config.toml
head_dim = 64
d_mlp = 1024
vocab_size = 8192
activation = "gelu"
qk_norm = false
attn_scale = 0.125
bias = "all"
init_std_up = 0.0249
lr = 0.015
schedule = "cos"
dataset = "wikipedia_en"
Each number is 128 + 24 x the weight over its row's rms, rounded and kept within 0 to 255. Layers, rows and columns count from 0. The size above them is the row's rms in percent of the matrix's.

# layer 3 MLP down (transposed), 1024x256, rms 0.256, rows 559-611, columns 128-191
size [ 88 106 122 135  89  95  96  98  96  90 109  93  98  92 101  88 105 107 108  93  90 117  95  97 100 113  98 107  97  97  97 102  91  96  99  95 100 110  96 100  99 104  88  94 146  96  93 118  95  94 111  99 120]
[[121 135 144 128 162 105 103 129 136 111 127 134 132 130 126 124 117 115 185 173 151 102 119 115 187 113  57 120 123 112 152 128 115 139 139  81 120 142 137 134 126 103 184 145 135  82 145 145 138 161  69 118 154 125 132 128 107 145 119 143 112 129 121 131]
 [ 94 136 162 131 140 135  83 134 163 118 152 129 125 146 187 133 148 145 139  81  91 169 131 126 106  95 172 136 143 144  98  87 160  70 120  94  86 136 121 107 157 161 142 165 110 138  85 101 125 116  99 170 127 123 105 140 105 139 159 142 145 142 156 143]
 [ 77 100 173 124 120 178 154  99 151 132 145 147 163 100 155 102 112 163 117 103 115 150 127 119 118 166 155 129 131  91 125 153 167  85 144  92  97 100 113 148 136 128 146  93 136 132  90  99 125 110 127 111 139 168 112 141 148 141 151 136 130 114 146 106]
 [151 111 140 155 136 122 136 126 145 139 154 113 132 116 147 139 103 132 133 132 149 175 113 125 102 167 157  85 143 138 103 199 105 141 126 137 118 139 122 163 133 150 117 124  94 164  91 140  95 133 154 141 126 133 145 168 139 111 166 144 106 138 109  99]
 [194 114  93 104 141 149 175 111  96 119 164 108 134 139 105 149 104  95 116 181 108 140 105 135 118 147  75 113 129 133 113 157 210 184 127 132 130 134  97 141 147 182 116 123 140 140 143 111 110  92 119 125 142 104 104 114 140  95 139  90 116 131 160 149]
 [150 135 194 131 169 164 129  99 113 164 130 115 136 122 137 144 136 142 141 137 175 138 158 119 151 159 125 120 152 137 119 163 154 151 131 135  96 122  91 117 126 161  94 153 129 174 102 120 152 118 179 139 119 116 111 102 116 115 119 122 120 131 118 118]
 [ 89 109 150 165  56 137 131 117  91 146 149 154 135 123 126  95 131  99 113 148 137 142 156 152 147 144 167 123 112 125 126 115 129 112 102 134 133 176 120 111 112 126 163 139 145 122 125 101  92 123 113 149 126 122 104 197 112  90 121 156 154 149 106 142]
 [108 128 133 149 110 102 122 179 136 131  96 147 129 149 119 102 135  96 152 164 113  71 136 138 102 169 163 132 130 125 146 150 122 136  88 130 141  88 121 147 106 116 159 102 123 117 145 131 157 136 103 182  99 139 146 154 129 139 136 148 114 124 156 126]
 [131 124 108 102 129 133 129 156 135 127 140 140 153 124 132 118 127 129 144  68 155 147 137 146 125 106 154  88 105 161 114 132 114  74 142 133 154 134  89 152  97 132 125 116 155 115 102 132 113 158 172 140 164 141  75  77 144 114 145 113 137 147 147 119]
 [ 92 137 141 146 164 141 157 109 119 152  93 110 141  93 119 131 146 140 131 127 136 191 107  97 168 130 126 138 132 180 137 122 137 121  97 147 107 106 132 142 110 131 115 112  72 121 129 130 150 100 129 168 137 107  97 121 147 117 126 158 112  91 154 133]
 [ 57 139 126 118 144 178 122 132  91 143 138 107 167 152 104 175 122 138 131 138 136  96 103 116 158 149 169  67 144 150 124 136 133 127 112 131 138 122 117 156 141 123  93 122 104 115 115 111 120 113 113  82 106 111 141 124 146 129 124 130 145 106 164  79]
 [101 158 118  98 118 103 114 162 143 162 132 120 117 110  98 140 110 125 131 133 134 154  89 107 113 166 137 144  88  87 125  96 120 101 149 111 163 136 113 139 111 125 144 160 118 104 131 158 115 148  77 124 138 124  81 160  79 124 109 125 112 131  79  73]
 [118 149 125 156 123 134  91 104 152 106 101 142  87 109 106 140 127 204 121 131 132 142 166 132  99 127 113 157 187 128 139  96  90 112 144  89  99 101  90 169 131 140 146 127 164 127 123 172  84 123 140 179 119 154 141 163 164 133 133 130 159  91 141 124]
 [102 153 119 113 128 109  94 158 120 102 127 115 153 149  99 136  98 134 142  99 157 115 102 141 124 106 165 122 143 138 119 103 135 110 128 174 105 143 109 152 130  97 121 162 112 134 140 115  83 140 155 125 142 151 133 154 103 114 152 123 107 116 135 100]
 [136 157  78 173 165 140 142  94 150 140 136 103 166 132 130 138 130 127 121 180  99 125 125  78 119 133 139 105 138 108 138 137 112 132 150 176 160 154 132 108 112 118 123 126 132  99 111 132  98 138 195 104 163 128 135 103 114 167 132 156 144 104 104 139]
 [142 110 137 157  83 136 136 121  88 185 164 125 134 144 143 106  56 119 170 173 115 107 135 148  87 125 150 120  88  84 137 112 137 142 153 132 131 145 125 177 131  79 112 147 116 145 103 134 156 183  79  83 148  95 133 124  87  93  73 138 100 152 152 159]
 [132 125 132 139 112 109 112 100 165 114 120  81  73 139 106 164 119 130 139 134  99 113 102 164 127 135 116  74 125 150 124 132 165 146  99 141 121 146  96 181 118 129 130 130 196  86 117 151 113 139 111 137 110  97 138 143 120  88 119 134 124 174 133 119]
 [142 140  92 121 139  94 139 133 157  97 135 124 114 111 134 141 125 130 142 120 129 101 100 124 112 112 158 139 170 106 145 116 157 120 129  67 153  98 144 126 106 134  87 154 130 124 140 128  71 133 149 146 142 114 142 118 192 125 126  86 121 142 151 153]
 [ 96 107 115 182 164 132 137  97  63 142 123 141 119 158 108 149 152 100  95 100 135 131 104 134 120 144 107 118  94 127 148 129 145 141 124 161 112 136 145 139 110 152 136  87 108 129  93  62 105 114 141 123 137 136 173 146 120 155  88 107 111  90 103 133]
 [ 73 127 107 140 144 115 144 161 139 163  82 150  88 144 103 156 138 119  97 133 147  88 119  96 117 133 148  85 124 123 116 101 142 148 107  92  96 162 163  91 108 108 132 128 115 140 126  94 122 149  77 153 113 101 139 115 106  93 113 140 125 115 127 147]
 [166 111 112 132 150 102 143 114 146 126 121 109 121 106 117 108 113 142 105 137 112  94 150  97 136 144 103 176 110 125 124 155 137  93 116 136  96 162 163 111 121 116 214 140  96 134 122 161 111 102 144 161 134 117 129 140 134 146 130  87 125 128 130 102]
 [100 141 192 116 129 149 166 132 165 124 143 120  82 154 148 107 124 119 132 124 145 109 123 153 134 133 114 128 123 167 123 130 118  86 128 122  91 130 141 137 142  94  94 129 129 148 125 145 144 136 149 115 136 141 127 121 147 139 141 163  97  92 131 116]
 [183 106 129  91 112 127 122 178 122 106 121 129 133 110  89 157 161 145 112 119 165 114  86 112  95  93 168 151 130 139 168  87 145 162 122 145 121 127 122 126 106 103  91 174 155 109 120 121 126 145 131 126 154 112 113 114 101 114 131 121 126 104 106 120]
 [118 104 162 165 122  98 120 110 138 101 129 165 180  93  99 134 138  98 120  47 136 151 113 111 166 164 129 154 138 126 127  80 110 112 145 155  83 127 130 113 160 104 150 138 170 109 116 146 159 119  86 132  96 141 152  92 170 147 140  93 106 141 132 148]
 [146 173 155 141 136 112  96 123 129 139 129 137 159 151 108 105 155 134 140 130 114 154 146 121 119 154 133 139  80 154 137 145 129  93  72 147 111 115 114 186 124 104 182 131 184 125  75 106 126 134 114 148 104 120 130  99 109 121  64 142 113  99 117 131]
 [147 169 117 104 118 125 126 134 123 183 112 168 160 111 108 143 100  91 137 152 111 139 129  97 126 174 153 113 109 140 152 132 119 150 133 116 151 185 146 130 123 124 143 125 129 116 142 144 142 104 152 158 123 132 120 115 177 125 131 130 126 132 154  99]
 [163 164 121 139 115 126  98 145 162 146 188 133 160 129 116 137 117 127 119 104  94 104 142 130 158 100 123 150  80 118 123 136 120 130 119 150 109 150 141 157 144 118 121 142 138 144 100 123  99 123 123 143 135 107 144 141  75  78 120 122 147 173 115  82]
 [161 122 165 150 106 145 156 128 139 150 108 174 134 114 112  97 153 130 125  92 107  77 161 129 150 119 162 135 122 124 162 160 144 148 113 161 117  67 138 129 147 149 156 146 140 156 145 128  65 151 128 107 105 128 109 124 149  84 141 116 123  86 150 106]
 [110 113 136 128 145  96 125  89 151 124 136 110 165 141 114 120 167 127 158 134 170 104 136  96 123 108 155 167  71 173 151 137  95 147  98 147 122 115 100 178 126 149  95 140 144 163 115 150 160 163 153 114  60 133 135 137 167 139 107 120 100 165  85 133]
 [136 107 159  92 128 127 125 123 150 134 110 106 143 113 104 148  99 104  90 147  98 120 117 116 151 133  91  81  95 162 172 124 146 149 128 124 121 143 126 134 140 143 110 156  93 115 170  85 165 150 150 119 138 124 126 146 156 126 111 118 147 119  54 148]
 [146  99 174  77 139 129  95 108 131 121 156 126 103 177 123 108 107 113 123  89 130 117 154 132 103 135 145 115 119 163 140 135 142 100 151 129 146 125 121 121 124 150 161  88 128 134 203 134 143 152 132 108 131 128 127 150 119 119 132 122 131 114  89 126]
 [178  85 103  84 150 146 154 120 123 111 104 131 117 105 141  89 110 131 177 137 135 123 130 123  94 116  84 130 151 106 120 147 181 118  99 138 112 131 158  83  99 116 146 139  85 115  93 104 145 130 140 128 124 157 157 110 133 128 107 132 118 129 113 122]
 [137 156 116 204 156  86 167 149 151  85 110 126 135 133 151 135 151 147 143 111 112 126 145 142 150 163 127 147 145 140 191 147 119 141 148 133 125 148 105 106 126 113 146 112  79 117 148 140  68 108 150 133 104 113 127 109  85 108 160 119 141 117 142 129]
 [161 112 159  85 138 127 116 153 129 109 143  96 142 113 134 174 108 128 119 125 136 140 129 123 131 135 117 162 177 129 200 159  97 116 153 158 140  72  77 138 125  84  95 132 144 124 128 115 107 124 124 114 141 121 106 153 154  97 161 123 129 169 120 119]
 [130 107 133 112 126 156 132  91 116 157 137 130 141 124 109 159 125 103 134 110 138  70 140 148 128 129 140 115 147 171  88 131 165 124 117 123 142 166 118 124 138 163 133 138 121 127  88 153 132 137 125 162 105 146 129 174 104  97 156 135 151 130 129 102]
 [ 98 142 135 148 102 169 154 154  99 118 124 127  96 116 102 144 122 129 130 129  97 117 133 129 136 148  83 128  76 107 116 168  81 107 152 119  87 150 106 106  87 129  70 162 134 168 128  71 142 116 107 110 103 123 169 153 118 145 118 128 121 121 146 138]
 [146 148 125 142 134 121 145 106 105 169 142 135 117 120 102 108 140 130 122 130  98 105 123 111  88 133 143 111 148 105 106 170 154 141 145 130 129 108 100 131 120 128 114 142 121  99  87 119 165 114 111 109 104  87 190 127 137 124 129 166 161  82 136 115]
 [ 82  91 120 108 113 105 143 165 126 143 120 154 133 103 119 125 108  94 117 142 106 162 122 118 119 165 157 128  91  75 129 131 150 136 167 158 166 135 140 141 115 146 162 136  93 111 140 104 144  85 100 112 151 129  82 136 138 119 148 156 157 157 138 161]
 [142 169 134 164 127 127 111 178 107 115 125 161 124 117 124 115 157 134 142 136 128 143 111 108 153 146 164 126 139 135 109 113 159 137 122 120 132 154 149 114  80 185  87 186  99 112 115 132 103 128  94 118 128 144  88  89 100 157 126  99 155 151 110 118]
 [115 137 164 118 179  46 122  68 161 158 137  83  96  90  93 112 115 114 106 144 157 122 132 140 125  94  87 117 126 134 121 149  95 111 159 121 131 125 140 127 175 107 124 155 123 123 164 164 134 118 163 110 142 128 130 140 117 108 143 130 120 133 139 120]
 [153 157 153 110 103 217  86 122 137 121 120 100 113 122 160 140  81 111  69 164 133 157 121 130  96 118 131 135 135  84 114 125 111  94  97 177 119 146 132 163 146 142 138 122  68  76 132 118  89 106 105 146 153 132 108 150 150 129  86 147 142 153 121 120]
 [107 130 110  92 134 160 120 123 171 147 105 124 120 122 156 120 148 157 113 108 133  97 102  86  76 153  91 143 129 111  97 155 129 103 121 109 148 154 105 133 114 159 146  76 140 181 136 139 107 113 151 130 108 101 101 158 115 120 128 136 156 125 127  80]
 [188 100 163 145 125 131 136  83 162 147 134 111 109 149  99 113 147 107 117 108 144 143 150  90 120 107 133 133 129 154 139 120 131 154  90 136 142  98 105 111 112 170 153 152 116 126 109 125 134 122 117 138 106 166 131 168 138 156 124 161 107 156 160  99]
 [164 176 141 147 136 104 121 124 120 118  98 160 110 161 116 103 136 171 110 124 171 115  88 145 119 101 122 100 117 118 130 157 147 123  83 154  92 132 124 125  98 164 170  95 147 122  84  87 116 118 115 129 145 123 105 149 141 117 117 144  93  98 144 122]
 [ 95 165 104 120 119 152 163 142 125 126 117 131  96 114 112 122 100 121 135 130 118 112 109 144 146 123 122 142 151 102 156 165 150 121 126  99 180 170 104 146 112 166 157 151 106 130 119 100 163 109 142  69 123  90 116 108 110 126 126 129 117  96 159 115]
 [172 132 133 121 143 154 105 117 145  69  99  77 137  76 157  96  83 159 128 166 148 115 175 118 153  89 117  90 112 144 102 110  99  63 139 103 134 104 150 151 125 127 150 117 136 125 149 116 146 144 153 126 104 123 133  99 116 103 142 150 105 165 157 122]
 [ 97  98 133 104 190 115 128 137 138 135 133 112 119 182 135 134 130 147 115 127 136 116 136 111 115 126 129 160 125 175 117 134 116  92 106 124 118 111 167 122 119 100 142 121 112 161 159 108 113 104 109 126 123 125 143 131  96 140  70 165 139 115 127 133]
 [131 191 121  66  94 146 101 184 129 162  85 121  94 122 152 115 121 100 172 158 116 137 156 119 101 187 130 104  93 167 151  83 131 103 127 116 124 141 108 145 108 134 133 126 146 162 131 140 134 144 182 131 124 156 121 139 116 132 128 145 120  86 149 122]
 [135 129 148 117 147  85 163 125 146 168  96 111 110 104  90 115 130 116 121 165 145 138 143  92 117  95 135  93 113 123 110 105 153 117 137 100 130 127 164 132 167 147 184 139 106 124 115 157 146 155 131 131 149 138 129 144 104 145 133 124 116 169 133 117]
 [118 104 148 159 112 141 142 141  98 100 140 153 159 121 116 116 107 143 146 132  99 135 163 102 129 135 104 135 123 144 127 181 148 148 148 128 153 134 143 151 114  97 104 179 135 160 121 123  88 141 109 120 128 134 176 160 131 132 113 128 161 125 119 137]
 [105 135  87 116 123 118  98 127 112 126 135 165  73 156  94 149 142 154 111 114 130 134  71 158  97 123  92 136 145  97  91  99 149  95 135 120 116 156 148 165 132 124 130 106 140 137 121 145 153 120 123 139 150 104 101 159 140 101 109 138  80 158 127 120]
 [127  90 155 115 126 177 112 111 143 139 119 120 131 179 100 123 117 121 163 118 126 176 162 112  81 139 111 163 137 104 116  96 112 137 142  56 117 141 139 222 127 123 117 128 131  92 140 123 125 116 172 134 149 135 110 156 125 160 143 109 138 138 115 100]
 [143 149 161 126  90 115 161 127 115 118 123 120 121 103 123 163 138 154 116 104 121 129  97 131  82  86 137 123 118 133 109 133  84  92 178  93 160 120 111  66 109 153 114 114 109 143 126 102 144 113 173 112  97 134 113 121 122 152 116 125 145 110 168 142]]
# layer 3 MLP up, 1024x256, rms 0.331, rows 560-611, columns 128-191
size [ 97 113 142  95  99 100 105  95  92 106 105  97  93  99  85  99 106 105  95  95 114 105  97  92 112 105  99  94  94 100 103  97 100  99  97 101 109  98 100  97  99  93  88 124 100  93 117 100  99 106  97 113]
[[146 172 122 147 136 119 134 115 119 149 167 130 107 124 139 141 100 154 100 121 118 139 102 159 104 202 136 149 156 116 155  91 121 134 158 111 161  99 137 151 116 109 126 108 125 124 141 130 126 132 162 141  91 132 129 138 107 109 107 123 116 131 113 164]
 [114 130 143 140 138 110 131 113 111 108 160 143 115 109 133 116 102 152 142 124 159 125 120  97  73 156 110 124 120 174 153 172 137 119 132 142 159 150 160 125 148 130 115 137 113 148 149 149 120 103 121 136 136 155  83 123 140 121 163 137  92 126 129 120]
 [124 127 121 157  86 119 119 109 106 149 139  82 136 112 113 132 112 106 205 156 142 143 121 150 111 169 126 159 101 141 115 174  87  89 138  79  94 133 162 136 111 142  99 125 104 134 114 117  87 125 168 151 106  99 128 137 161 126 118 120 150 161 144 146]
 [119 140 145 166 111 153 135 110 158 106 121 125 131 151 113 168 150  97  77 120 137  86 151 169 144 141 129 124 146 168 143  86 125 103 106 124 108  85  86 157 132  80 143  83  89 136 142 123 110  98  86 160 165 105 147 114  99 143 119 161 138 153  90 140]
 [114 109 132 138 110 137  86 110 139 115 155 122 175 116 109 173 126 143 144 122  97 147 168 141 104  82  90 167 153 122 118 108 128 140 132 120 116 142 163 100 136 114 129 121 138 107 102  86 101  87 110  87 169 121 104 136 138 110 161 135 147 110 160 103]
 [169 164 110 116 161 120 115  77 143 129  96 102 102 118 123 118 164 158  99 129 140 145 137  85 112  97  79 160 167 142 133 126 131 104 128 106 133  95 162 138 130 101 103 159 101 129  96 177 163 151  77 149 140 131 135 110 144 135 157 136 117 112 161 148]
 [148 140 131 117 103 121 149 191  93 130 143 146 136 186 112 123 139 173 125 113 157 162  96 124 154 114 112 101 128 139 124 126 114  69  95 116 122  94 132 132 130 135  76 102 129 143 124  68 144 142 135 108  79 133 140 137 162 135 164 143 121 119 160 105]
 [137 157 144 122 184 135 111 115  72  82 119 137 127  95 121 135 102 166 116  88 140  92 133 162 137 168 126 145 149 115 106 154 102 168 120 106 134 103 108  92 146 117  99 127  99 117 123 100 127 170 115 136 124 119 135 146 168 120  81 127 155 114 120  75]
 [193  96 134 135 124 140 129 164 154 116 131 161 101 155 126 114 106 105  95 137 112 112 147 133 146 126 158 126 158  96  80 152 133 115 133 133 130 110 161 153 123 143 107 129 169 175 115 130 142 117 104  59 150 127 140 133 155 115 149 110 111 109 156  84]
 [116 130 110  96 142 135 133 121 128 107  77  97 130 156 132 137 118 105 156 116 118 129 136  86 131 121 160  95 130  94  74 160 174 128 132 180 141 185 134 167 116  96 113 131 143 136 118 109 121 151 137 157 155 143 163 158 160 115 144  98 137 137 113 116]
 [171 119 156 132 109 143 127 129 126 124 125 111 146 127 112  98 143 151 119 120 185 126 149 132 169 141 104 138 119 176 103  97 106 127  99 121 153 148 140 117 151 132 100  65 146  95 129  94 105  89 183 118 161 104 120 115 131 147 109 113 138 130 161 142]
 [162 158 124 140 121 151 135  83  77 118 102 147 107 148 100 116 160 138  95 137  97 100 111 161 120 121 127 163 156 115 148 103 116 125 134 129 157 176 154 120  97 170 101 119 130 145 160 135 151 139 139 142 147 163 112  99 150 104  92 121 147  88 103 125]
 [139 145 117 159 114  99 128 132 151 179 125 138 107  90 132 170 101  99 125 113 115 145 125 133 131 142  97 119 147 132 121 133 128 144 127 101 127 110 152 124 125 151 137  87 136 141 150 143 160 181 131 148 143  66 106 137 194 113 130 134 119 137 120 152]
 [154 164  73 169 160 143 161 117 151 123 195 100 124 115 125 102 145 135 104 116 178 125 128 123 150 187 114 121 106  92 127 110 141 110 147 103 143 147 137 100 130 105 140 117 130 120 163 101 167 134 114 138 121 118  88 140 166 123 178 146 126 128  74 119]
 [112 139 103 126 173 147 152  90 137 118 103 103 130  78 134 118 163 118 102 108 116 168  82 146  81 118 120 161 164 154  97 112 158 116 131 113 132 145 114 127 152 104 112 133 137  86 141 122 105 110 123 157 128 120 128 137 148 116 192 172 175  94  95 114]
 [110 105 106 122 111  65 157 137 154  98 124 136 149 133 151 108 134  97 137 140 161 101 128 114 118 135 113 101 113 129 157 125 127 123 124 128 124 138 115  90 150 102 113 132 140 141  81 119 135 130 118  90 113 170  73 125 158 183  97 104 145 150 131 190]
 [127 129 110 144 140  86  72 127 146 118 150 166 157  69 103 166 107 148 131 121 134  97 107 144 157 138 104 137 120 163  58 130 127 122 138 127 116  85 152 118 154 150 121 105  93 130 140 133 152 120 155 174  84 138 118 144 130 102 170  67 107 118 119 109]
 [148 124 149 109 112 122 132 154 130 133 112 140 123  98 143 127 145 131 153  99 173 121 133 139 142 114 123 143 154 130 100 122  87 160 166 144 124 140 141 147  95 141 128 134 137 162 129 135 154 167 125 136  94 166 149 138 133 105 122 129 121 133 140 139]
 [165 130 134 123 117 173 125 148 167 109 113 141  80 125 139 155 139 130 149  83  74 104 124 135 188 133 117 174 128 125 113 139 154 138 155 173 125 107 131 131 130 124 104 131 162 153 128 119 132  89 151  90  94 157  94 126 119 113 119 120 144 150 123 131]
 [120 151 157 166 155  97 171  83 144 121 126 118 112  85 110 125 153 153 122 103 119 112 111  79 154 116 167 165 139 141 104 153 164 112  99 126 127 150 119 158  82  89 118 131 124 114 107 161 113 144 151 128 117  88 112 151 151 107 118 119 134 119 142 166]
 [138 141  80 105 101 124 150 186 130 121 134 135 136 153 119 122 123 114  94 103 151 100 139 143 131 156 123 156  99 137 133 108 154 108 103 116 138 126 169 152 135 109 115 102 102 118 142 142 154 113 159 136  93 106 135 116 159 161 143 131 136 144 158 136]
 [118 189 148 152 111 115 124 129 103 156 120 109 113 174 143  85 122 136  92 166 109 107 161 158 129 154 131 135 113 154 125 179  98 109 171  82 173 105 123 121 150 136 161 117  85 174 111 128 145 119 148 134 129 101 122 146 130 148 110 147 112 176 133 153]
 [ 79  84 133 110 124 146 147 159 151 102 120 122 135 112 102  99 120 127 187 139 137 127 148 145 144 160 142 157 137 148 116 130  74 132 131 140 127 160 126 154 128 139 108 163 105 152  99 172 118 144 173 133 132  79  87  94 123 132  98 120 109 120 102 154]
 [129 120 102 128 130  98 143  97 157  92 109 118 106 104 133 100 136 124 121 110  73 107 145 137 131 192 139 198 112 162 117 154  92 155 144 160 142 148  92 115 154 137 114 160 110 122 160 151 140 132 139 175 107 107 129 133 173  75 127 145 129 162 125 148]
 [ 94 142 123  99 138 122 142  97 129 129 134 147 127 127 133 191 167 112 106 127 112  98 118 113 159 118 153 140 116 138 110 120 105 126 122 115 119 182  89 115 178 125 114  72 142 184 130 116 133 114 125 117 124 126 117 136 141 104 141 125 146 129 159 102]
 [133 109 124 151 143  99 104  78  93 150 150  94 115 146 131 114 121  94 144 146 142 156 101 138 124 144  79  84  82 123 121 108 156 126 137 120 130 149 112 123 167 111 105 130  96 121 183 139 122 112 107 139 143  85 115 162 166 123 144 158 151 114 132  84]
 [123 132 115 127 114 108 149 135  77 128 139 119  95 134 191  92 146 123 134 169 125 122 136 121 142 120 114 148 117 121 151 115 136 137 133 166 162 133 159 114 137 130 159 128 120 153 147 133 134 127 144 147 144  97 111  92 127 103 105 151 149 129 117 139]
 [110 135 102 118  50 118 165 116 115 130 128 136 163 101 131 110 110 134 127 144 109  70 135 182 121 140 145 152  79 177 136 140 109 130 140 132 107 116 122 136  97 138  93 172 136 134 129 118 158 158 137 106 131 152 135 109 158 122  71 101  98 139 146 129]
 [167 148 150 125 144  85 101 138 163 121 116 131 119 117  97 130 164 135 157 145 153 128 119 144 118 141 119  67 189 104 102  99 121 112 149 160 112 125 159 122 167 129 125 148 152 130 136  82 147 108 124 126 110 125 131 159 155 133 114 175 147 110  67  98]
 [118 106 139 114 153 153 113 156 158 106 158 148 110 145 161  92 121 134 174 125 178  68  99 122 145 138 144 147 142 159 112 132 138 117 165 134 110 134 163 113 128 117 104 126  91 126 153 104 122 121  96 103 109 142 151 146 120 100 139 114 109 159 136 140]
 [135 143 137 105 109 156 108 141 136  88 133 154 126 134 150  80 143 116 128 116 140 132 107  97 100 127 124 136  88 129 122 152 143 133  98 143 110 135 148 135 102 115 137  98 126  81 131  91 107 120 117 130 131 139 157 127 136 127 121 120  98 133  95 128]
 [131 142 151 122 103 155 148 140 159 142 138 109 114 115 119  99 108 105 115 129 117 115 139 148 131  99 130 160 155 117 148 127 115 113 122 121 100 103 114  87 141 110  73  80 115 146 153 128 125  97 132 133 170 135 182 109  98 129 123 144 106 122 142 104]
 [ 75  80  93 126 147 137 114 119 128 129 127 121 115 159 117 144 132 133 177 100 105 122  87 118 108 112 101 159 123 134 139 135 113 141  84  78 185 138 150 151  81 178 158 133 120 142 123 158 127 123 140 168 165 127 104 149  85 116 149 144  81 123 104 153]
 [137  99 148 140  89 118 124 127 140 104 166 165 131 130  94 129 119 187 131 121 105 140 161 130 165 113 111 151 152 116 117 120 173 145 123  94 112 160  97 111 131 133 123 133 156 144 142 130  80 124 134 155 155 107 120  97 132 156 113 124 134  99 114 128]
 [143 118  88  88 110 140 122  76 137 155 140 184  86  94  90 163 167 135 127 105 142 129 151 100  76 109 131 183 155  98 159 146 148  93 144 140 192 109 126 131 120 147 161  98 163 113 102 109 143 103 160 152 130  92  88  95 123 118 119 110 134 101 133  84]
 [123 141 118 119 132 133 135 129 122 123 154 146  97 134 141 154 106 111 142 151  82 112  70 143 104 124 139 121 119 127 117 160 150 136 150 174 164 141 152 106 127  88 144 101  83 192  86  99 181 123 132 145 128 115  83 134 154  83 153 132 112 176  92 103]
 [170 131 135 117 140 141 154 129 103 165 119 154  99  75 146 115 151  71 122 142 136 108 118 113  87 153 110 129 148 137 172 154 129 151 106  84 149 117 156 179 126 138  96  78 125 137  95 183 149 143 144 146 102  74 131 130 139 188 108 144 109 136 155 139]
 [103 138 119 143 156 130 101 134 131 148 143 107 132 119 144 109 133  98 120  97  84 142 150 166 138  97 134 116 184 156  96 128 114 153 120 124 185 126 117 130 153 102 132 118 163 168  96  86 126 174 136 102 100  92 150 176 160 131 143 118 122 111 166 115]
 [134 123 104 154 122 100 165 178 131 122 137 140 116 158 103 105 111  79 135 115 106 116 140 144 111 127 126 137 143 135 123 131 131 153 119 117 128 151 131 111 133 114 107  92 153 151  98 171  92 137 110 136  96 117 105 130  93 130 119  59 146 131 119 190]
 [137 160 137 167 115 138 153 124 152 123 133 111 170 123  94 124 104 162  72 106 147 152 125 120 131 175 101 121 137 140 132 111  95 100 156 100 143 115 147 124 121  76 155 120 123 104 129 134 130 126 106 103 103 131 117 107 134 153 154 150 115 163 134 144]
 [112 132 168 125 101 118 173  71 161 123 157 107  87 113  84 133 131 158  91 140 141 123 131 115 164 157 140 136 184  97 126 111 133 162  71 134 113 131 119 128 159 113 112 124  93 135  73 115 117 149 123  95 140 135 106  82 156 140 136 100 108 125 161 142]
 [110  94 136 143 138 124 151 131 141 138 104 104 122 142 112 167 130 160  92 117 149  71 114 114  97 124 186 147  90 115 129 140 153 138 162 111 133 131 135 101 149 119 107  86  86 130 140 119 144 125 154 119 113  91 144 118  94 153 145 159  88 125 153 133]
 [143 159 121 129 121 119 169 101 126 124 138 114 142  89 102 117 139 117 143  83 168 132 143 115 175 113 132 129 167 109 157 124  54 147 152  89 149 134 149 117 122 121 137  91 153 127 129 167 154 119 144 113 156 105  83 110 143 130 126 159 140 114 121 122]
 [138 146 111 151 129 161 163  97 124 116 147 115  95 135 105 172 111  92 160 166 114  81 127 139 114 179 112 151 126 172 108 132 105 120 113 117 100 120 115  92 142 154 137 138 135 129 115 149 127 125  97 131 114 116 139  87 149 116 132 148 111 113 118 130]
 [154 151 138  86 119 116 112 184 136  99 181 155  95 137 101 131 130 114 112 136 122 121 131 107 124  92 113 148 147 152  94 158 117 120 162 164 109 146 164 105 213 126 191 117 170 124 147 176 149 113 121 141 115 129  82 132 136 162 123  79 119 119 155 165]
 [126 142 140 145 132 113 124 131 116 136 108  70 164 140 148 108 179 119 140 146 111 139 157 173 153 171 102  94 114 134 140 113 115 133 155 128 126 165 115 134 112 143 168 134 127 137 194 111 111 136 107 110 104 146 146 117 149  82 123 124 101 180 111 154]
 [ 77 169 132 113  98 120 107 170 128  93  97 112 136 117 110  93 128 121 151 106  98 139 127 165 140 136 117 115 138 107 159 118 147 142 132 115 174 176 150 177 110 119 156 113 103 120 142  85 133 151 163  95 138 115 116 139 128 128  96 117 103 117 108 135]
 [132 119 138  77  98 147 119 111 123 153 129 146 103  91 118  87  92 139 131 108 131 137 110 121 135 162 163 147 120 122 123 147 154 145 128 128 118 122 110 121 158  89 115 123 182 106 143 139 145 121 125 142 160 150 137 101 149 135  77  90 145 105 159 159]
 [ 92 142  89 116 119 149 102 100 139 122 141  86 114 143 131 126 107  93 145 126 154 114 148 184  98 115 162  71 104  77 151 141 125 130 144 148 110 161 137 123 173 172 105 111 132 102 142  79 156 124 162 148 172 112 124 110 125 148  90 169 144 128 109 115]
 [ 96 157 140 108 124  41 134 161 149 124 153 144 107 119 119  96 150 164  95 142  95 133 108 112 119 126 103 144 120 124 121 138 168 124 108  85 107 151 157 109 113 131 140 146 153 147 145 151 107 136 134 132 132 144 147 136 144 151 122  98  99 108 153 163]
 [111 148  95 121 117 120 118 149 110 113  92  89  74 166 183 132 136 147 105 126 164 145 121 166 148 104 104 108 129 143 141 112 147 152 109 127 135 130 121 129 178 158 106  96 175 176 145 141 111 125 146 146 133 120 173 106 133 136 132 162 107 130 151 149]
 [117  94 142 154 139 134 116  97 134 137 131 103  76  87 115 121 135 167 152 117 162 129  97 126 145 133 136 139 164 161 117 152 125 128 153 151 132 125 142 135 138 121 103  93 115 173 152 142 149 139 135 150 101 120 131 120 150 172  95 141 125 156 115 110]]